Part of a small language model's weights.
Size: 9 layers, width 384, 6 heads of 64, vocabulary 8192, 19.2M parameters.
Architecture: LayerNorm before each block, no biases in attention or MLP.
Each number is 128 + 24 x the weight over its row's rms, rounded and kept within 0 to 255. Layers, rows and columns count from 0. Numbers have three digits each. The size before them is the row's rms in percent of the matrix's.

# layer 5 attention value, 384x384, rms 0.229, rows 208-255, columns 128-191
111:154126109092143132152114123142147129100106160114187170137156108166112061141154141155188155141182154103093132102137117116145124143083162115162149113139118135126137148131120161105134124116121146
107:145102113118145108114113159134115078117099110111138130123122153071092101117133139164110133132130128114119124101158116112084118118113118141101133143132143118081119105141136140133136127117149135
109:104141089146082122081164096120114124107169195125097131132137075120128088152106143098138149108148163138107118154114128119130079132143127132112162104151099149132121118109106160158094148118122123
106:143150165144082125144149153134137138110151057134155112141059153135108141115106115110128107128173125106152109136119130144112142117113161104142122105148134128131105155150118147117125119137170132
103:144118124085217105106076120138115117155135130120119149123124113034073119075109103116176133151116128087123145131136148119121116105166107098137094144135122137192092135142137121144098148149114115
107:146137150117116123118085133154127112112126105131103119112126142174139099143155097192110124077082125177156158126127135137045106095128138122130123082137108128129148141110127154128164174107122154
101:114140141137129118129138152159121142088125102121121109087120145128111137101099156116163122094146120166155177155090117095116112130120134138187148103121109126107160135121147116126128103122102135
102:112142075141102140088139076125120107170079082098122166117111136171133135173118051164154113156146154131132134144138145115110118082075142094141134129096120156135132135114115133113157167147163170
110:132145132123154125152153166137172113149128161098174137131123175155104109128148140153109124137116097134093108097133144138116134111134124130134117124136086109130110118129157169118112123100168128
104:133134166116147118071098161117156108141172122088142147107108120150156150114148163099146145089110105131125122099108100123121127156103120155148134100150152115123122153128128148107129099130130129
107:098114144147128137148095072111145129103117120140098127140156131153118102156154101132141137126145112108125087113093139081102138129138140127129134133110129142118089129072139076146147167129165143
102:154102139179151121143160106146088171106069115130117117127098081103084156097115145132158111142136116152138159096142129146130134163111213131127091171112124145085122137122150102185126092118150120
106:113229134123115144139096131141123091108127098117103112114128168147128093067095112102091166124136140123145125167117124129119122176118111128078138132116123116115101131134103107123125115149096101
105:119167117090088133147130114152142084107150144125158126164101101102116130117103115121135154141129125155163106057135117094119180104154096151143109092124131181162110112170096143102146101139146127
101:116105181148143059099149074129109110118109105116157136119104116138132127127127167106139153127134111157124105174137173110101130136112119157110132092127131152155136098120110145134119143139148169
109:148127140124064098085096120124128133118161168085096138161150127113105192069124119132086138141151116146142171119164100118117093156133111096096114126158131118154124142124173159088135173127126121
108:113089123145074125105089113151161120088088137134142167145150121117125132163176163134120130119155132117137147116083175129137113121112077118166123149121120163136144144120115138137145089137100140
103:106140096153139103108152136159140088150102149175152089133170084120148145112088119210153119116091092118157127131128163097156140111155142129159147097134180116122129101136144128108115128131081108
102:117148100131127126085157131138101095102152129165117150141116116131114110113160143102109132111145160133148163149110132184097135129124127122153090092150138113082113132084153153076159081137146114
110:142126132127144123120093121130122133131110154145113113123139166132099137176147125108098118148080087156112102124116093080126124156102113132128134179092154111097145132135127116120099120068167147
104:147126169189143158130117109144103144132138094133097123102159132146117049141154105084114149144109074128111165109083140089119147124111139098133160071117153159123091155171131130180122134148154057
110:148151143164118145143172134125108137171129106132127107137141162158094116113119091178108152116135154157099143131101172112126127115111122115144102193120157141138125112112151104188074136116109135
106:150095131125116087143125191132104054162147101183128115088105176164132108125128086110136099072128140103165156157142121152113121149154141140123117129095133123124118102096150116136138107098137154
103:153146086114108081143124122134128114160134110146118101092085139122137114113154147161111105088151154145096145100120122116110113129143155103132121106141114129100137169125168071144113125155138137
109:106112139122086154120099117145137081135120146154095108112131095100118147140140161120112109116145105096103166099078118164108147148129133175107083140083141137119120135123112107138124099120178103
101:125125130088115134138113094130101166129170142149157141122187167129148111122123115144100120145102129110153094147112090084117107129112174155128141108111130114145158037151134155146141151133141121
110:113093120116142123145118156169149094127112155120162144136122115175145103138110131133143120126125138119114134164112110127086085072117171144126154139116122129112164113133158177122161135111086198
109:149094128157106122123110143113138157125112148124097113121136120142140140101143135116164150170116097111144124132157151131111145094114121145129146106101120119125103094114146159192099114127128120
109:135104161161161124193158150098126121094123158119114135122137151137128142100102139154098149129154118091122144126091110107148099130121129149152157123138116101119109135135110140101124180124108068
101:096149137134150133157140141121128141070126123154163097172115156171136127149162130082146137133140141141127191105116119107146129123149090170087160159175125174134143147123140119108161114153142116
104:090143112146143125103152173129095130135147121131099114122151153140111106117181125127147112158086123136131145127103156135136125183104143145164137118145128120134097115113127168117109107136143150
112:124134113069100104087135105111161067093160132121150124136118119113170121110112113126165138144121161153228097108124116138155127130132102120120163169145134127140109122076112127137121133175162101
109:134149127130138150150090139142148118130166146119165117096104126147176142133154070106145146147181124132119126119078105124154170093126141116161128149117127097107090113105137119116125159139122131
099:145137122137123190102157155095124112104132131078094127143119131142128140147148130146159119148101121133138112120108110132067108113134180142132122177129113199123145105154138122139133108132106167
100:130173114139141116163113095133123146128152120136097124126137127146131139061163099106130101148164142173160170140133141133133146131088117140112135140130116126128099098151143121132120105119141170
106:146085091102131118120137152119108132097170101113121124144122110128157136099128105128128130141089072128120151160141103072132119107160102110109147107104159107090072134133111132144121139133123095
106:097116152120096108073118169155108108127155142120104136087110121134137111116159132117114142119094121139107152159080140086143178150156172129110126170163146117106141106119128106124152114136117166
103:105126128127114134114142104086118159110119121139160129125130167062147087117124116126120171103147168080163187145144142158136142071164166153146114129078083093134112099126108118127137150154157166
103:133094097116119125104161128098116097142155115086135144099157154088149120123122082111113150127122156124090109107055123116139129146114125123129098107139138109142161162124114124121118139126075191
104:122149123134147150105149139110108131139125138184129095160091101113080117146083095111161098105112138198124097102109119159126131118140132151101128144091119135160162128105148174153133143138097104
105:141156140071138132116168163127152138084124128125128119166167102143112176140094137112122129136141126123118132113115098155125113089143089077122115057095153139133129140104117149145094155166130167
108:129162117115124129146144153137144164065111170123152070099098139113146155173130151122080129109089137132129134106144132137119145117112126149134131158143132153124132153093153133116164153113166154
108:127089131091134164109136140121132105117104114200110173076129068153129148121141160156087145131135127086133103120110074135158129135138112147137155065151120126128108134066154156153126130134121153
105:144131104089117147120127131107123132144077075157133092155131164135172090104156102145102137126138114123130118151086127084137131109149135140144161165167102104172165105125135133146133130109178167
112:143129129147156110132145137147168131089169094148144151128147098125150094126128125155118098129137082131130130104106108123112136136119065111140123160142136117139129150132103146086144103148141098
112:124130135085117119116132121133102147127149152152161170131118114118136145095121140127113126144166130118098115141161116088138116117146134121088130139129121113106151156082124155115111088103137119
106:089055100130121144119149093137119107085099125117128168157156139120132084105139178106155139137116132131151077125125147118127143140145118102174163143106167176085170119092112144160142121105128128
110:110155130149140116084143138135101179154179146119119106109115145132156133138100101134124138103163144110136166161092149199117120154121178100142076126096140148116183146143181120130135096097108158
# layer 5 attention output (transposed), 384x384, rms 0.196, rows 208-255, columns 128-191
115:121135133162157126117186150155151174157158085114128090111130121128159152117147142130135189121112091181118080158138110152111135102133140156122112140134144136127124165126145148113127115109102155
119:109154149128110132135105133128086147130171127147139156172130151165167139126137143089160157128143136135104121155078145133133106144119122130094165105082140125151110076103081090096105099120123137
120:114154143114156131142101151123139118114123145136140134146122101161114120142120115099137101151156110135106145127124136155115162184104124118115142131113132120131189090165156120064168084116115145
117:170153123143133116092105115111129144101097107145097150121149114171129177147080159139134144119123173146153128141152141097146123090083169091120158139128095122140122124135109117140150148156113123
112:131107147073108134126118116147123127172140116088107137142132132173150136128097125096097099120149064147110168133106106146103142082120148127096116137094115167167103153133134155142163146114130170
117:076123117117144118080161092140147131144151164109132136148132155125133142174074136139133096123174125121158139117108159135131129133144112177124124145106161138090094108126133109096120126096122138
118:139110158071116168167063102152118139146136106121105110137148084111074117156102135162081144119118142104141136136097119149155106103122106149137112147155185163097101145116100090147170160157153105
115:099107157150087112132077161104107110102147138142166096138146097128118117130133118108112096108126140185105135153156110171112086087137122086122147139116123138110092117121120155137141138105133165
117:178077126135142164110086131146104111145132120135106141116105088115143137113136122127154120138136118119160118129161095084136152174137121145134110118120124146130149187113103090141145130068116144
114:160129134128190074154136100122162123130117091183118080132086124109133133107157104176112108120099148138124092138129145130124142099108107155134141104104115132124119140133103153131116103111101099
120:133105126142135104126169138141118124120134163113146127152156139108103158098151136151085135165094136137076169158135157103131132124126105103152098112146120153090152113155117162143165138110111141
116:118163112123135152124085135156127140122156123165089112095118112177144111188136142146142153099126124117117090144092124126120158119095106146115137123157172115142170104127123134056143104138118107
117:131076108161118123081156115128096131169087163109158137085149107123158158132169149129109155101139083163129141163155119159212093133100113115124081113120171177128106099138122145105123134123149152
119:104099111132106102113145119135134112143131046157136091139132157109158151123111136113174141122084115133125126175141101157137099138134117155134147083158113151110111135091147141122101137132119104
117:123166120095093124101099143104133131151107153112138087159146163121119125160104160122171113112140098140120109123132091133127159084138085099128108151111115112124111145106127156151134103127095152
117:121136124157124105133126159104117160125122134098166122123133092130129169143118149126105127052118117138119114116139106102142130114112141142155163155086108130121091132103117143084110182160138119
118:100134100129112154139146148136113126127149095127133117155130138146132143171083126180113126177119138090127136170114178102149141147151134088142105085106119114088108134094115104104110122120131169
111:167107130148116106107129155154118143150147141149114117156129142160124108150127134103137148110157167110145123141111100133108118091149106103108153137150109151143115124086078119148130129146126140
116:107150140098127115127099103115125145108101168147128129159120100158129133089148088135143103166098108120142137126156119096109139110096135122156151124128116120131147149096120140113105128123117127
114:089135153127141132142130117178129133124104121089160111100119103111123125111100126109147145095125143082115144126130124161080114103115125145102119071136144112132161104105127100118103109154104143
116:077134119139087147134116146141169124114108163152137149137086117104081159103099111147160137126111124158128094134116128179103107141118117138113090127112110151124162099133093112103082153091142138
124:157130168104136097136129141128154114101085166116106120107155118133150148108110165131139131118138111122148154176121091129101147118152087149092120100113131131108150112109193123140134148131109091
114:150134172105148137147115122133138163140120127123121135129161112131153170097138156184082138123115115081133138118122162117153163102168099168133126121134105087147167128131112136097095119149109135
114:099140145174093124126113102140174142147094169120125082138143180106130143160110099180117148123077096105140125127099129119121123130102141122142145152138122122158143107100107115105150117123134121
114:094116166137132135155073116089088081157172120123135142109133162114165102121119112147120194155119104114134081111146151138114145088094114124137137120171113098117113148171150118119117137166124133
114:125150120114095124113141148130105099128124123104148094114134125148118154114102136099148160107168084073162126132109136129126179070113136113151115099114148161077094105137154122137168139097127164
117:132109142125136108116142106124107137167115100120114133109134127135155131123085129132117119137101136156140123088150128105111152130143141127113180118096114090106109161147078127132181124108122137
115:133178124104171125125109110119153124106119091112133129150097190135107120124125159104143140069121133127151162149114144148137103123153133101128142109142108137137130137129140100111121116092116116
116:102125105129119117082123132128161104160126114140167105182148136111088089078141111149185136127108164108123133097135114135123134108126131091099149116117101119141082102125102158106091134142101139
116:128127119087123142087086157146106142166126141178145135126137118125131150109092160153115119118156144127127113147129144129158124130115111118141139120138147151141127095078128165137147128089114161
120:127132143116121129111111119176132140109116181139113164148124116154127116142121102129137140085167169159144147094108142103133109066109115133117138161146126158146112160110138172149128096146118134
122:100145124120151148094129164162111175118117136118117109133115091132101144108128156126114126093104124071101128170112105133089090072135156139106124127129158132134135127116142127098166151115116106
123:119151118084175121119169168107081150119144101123112142146144117124135132142141125078157117108106102111104120129096161095079118170172138142085117117123147152128123168129130157132106091170139162
114:138111120162138085164091159136107115126132133109125107151143141112112108144149121155111145126121087076133095119143136155128134150152099103148127109122127172148172169120110128138130126104153131
111:145110150159157105171131126124147137113145114119122133134174135158117105145117106114122131101093082126113122107065131163105123074104169149115099161112150108131163111121133126116120127136100114
116:128129153125128137127152144126143123132123130113142134122196152129101119133141164153149120157147123125139100156148100083137113094111131173153107079120133130159142102113126137114102095130142111
118:104172100147128105169123126113109157143093161134181151135109136117127118107112158102099113121114136115114098085157152150125136111109101164109132116111183110135103113117178162117132111178145100
118:174138111160137113159111119136120137116115145117146148124138080108109145094091161103186124121130100207120143106140135105134130103145201121127120082121156145121149119060123126104080140109142166
115:164126152137126166130063089158129099157142126130143101172111138127107141162153121135118129105144114136143131159146115136139133087132118132169141157106132098173158138147131091107124101112145135
110:129105136113148103112172153138116137136112113143081151119106132119125100133148162120126136150125151137148106133133107137139145145148158098159106177140128102116128133101090144136111142097132124
118:117159129142151133136135123150112114137144076083117137146085133107150160132122143122127142115126140119116137138128145123063141137108147173154103185142143143143122090108133134150122168161170144
117:082125120144151106098093137156087140146083100101135136116131179158101095139121148144164120156127143137135126155120145127111170111133103097200149122121139122115161105121105146149132152140176141
119:144158128123134067133145140115092136137123089115143102125108124105112122117136095130136145113130127151149183085130156144120129136132096132081135150133127094134149136123106127142161102124102138
121:124172206145111132148140142138098110170146137151146123151131148098138102164139130091162146048137114113131110116114136155104123115135132131179153120112136172104163132120095110139157145117126107
116:117152156181124118136161148085142132130124149133151125150155123121139175130142120130149113150155113112113126136094093127112062158108119155076154117109133105120161130085155118112197121161089087
124:141165158095151127132114178129120102131141064093125138106096107111102113131126101098122128155128175110139099114158092114126148117172182145121149096153132188128113133124098119105125137150118113
119:100130084156140123142138152082136129124131152152146167114136112121125188168136108112163117132129123111157148159100104192114112121121145126075145150118091080102104128133130122131147144124145144
118:148139133104152148144128129137128127157127101142108154139112126147140135059120118134091118097126127155081153131118109133096138114145096157131152123123160148111139127196190148131134115130143103
# layer 5 attention query, 384x384, rms 0.172, rows 256-257, columns 128-191
103:148144201167100115134173147095064107134095093131143159170085110140085146112127165131083089180096100109148155157158146085154108115080108107096112161102118114109153102116132112123139134137139132
107:111132094136081171110144158132097131137153172160155162125126096120148134147149145137138132138163145128118132161178086125091110161070125159146144171158132157171135140129146090131180127115129132
# layer 5 attention key, 384x384, rms 0.17, rows 256-257, columns 128-191
105:146122118109131115078144121141085159116116141161097140120119098122171072170144144131110136135115111191166101101101107119093108102124120139118119166095121122117142127107171136164134097133125111
106:126126137140138142122122131158095121157143207139126165147112102185088126119143141135104149102084151203063153121146145146155162125092189132151103146146167127135147119134133149112133119147115135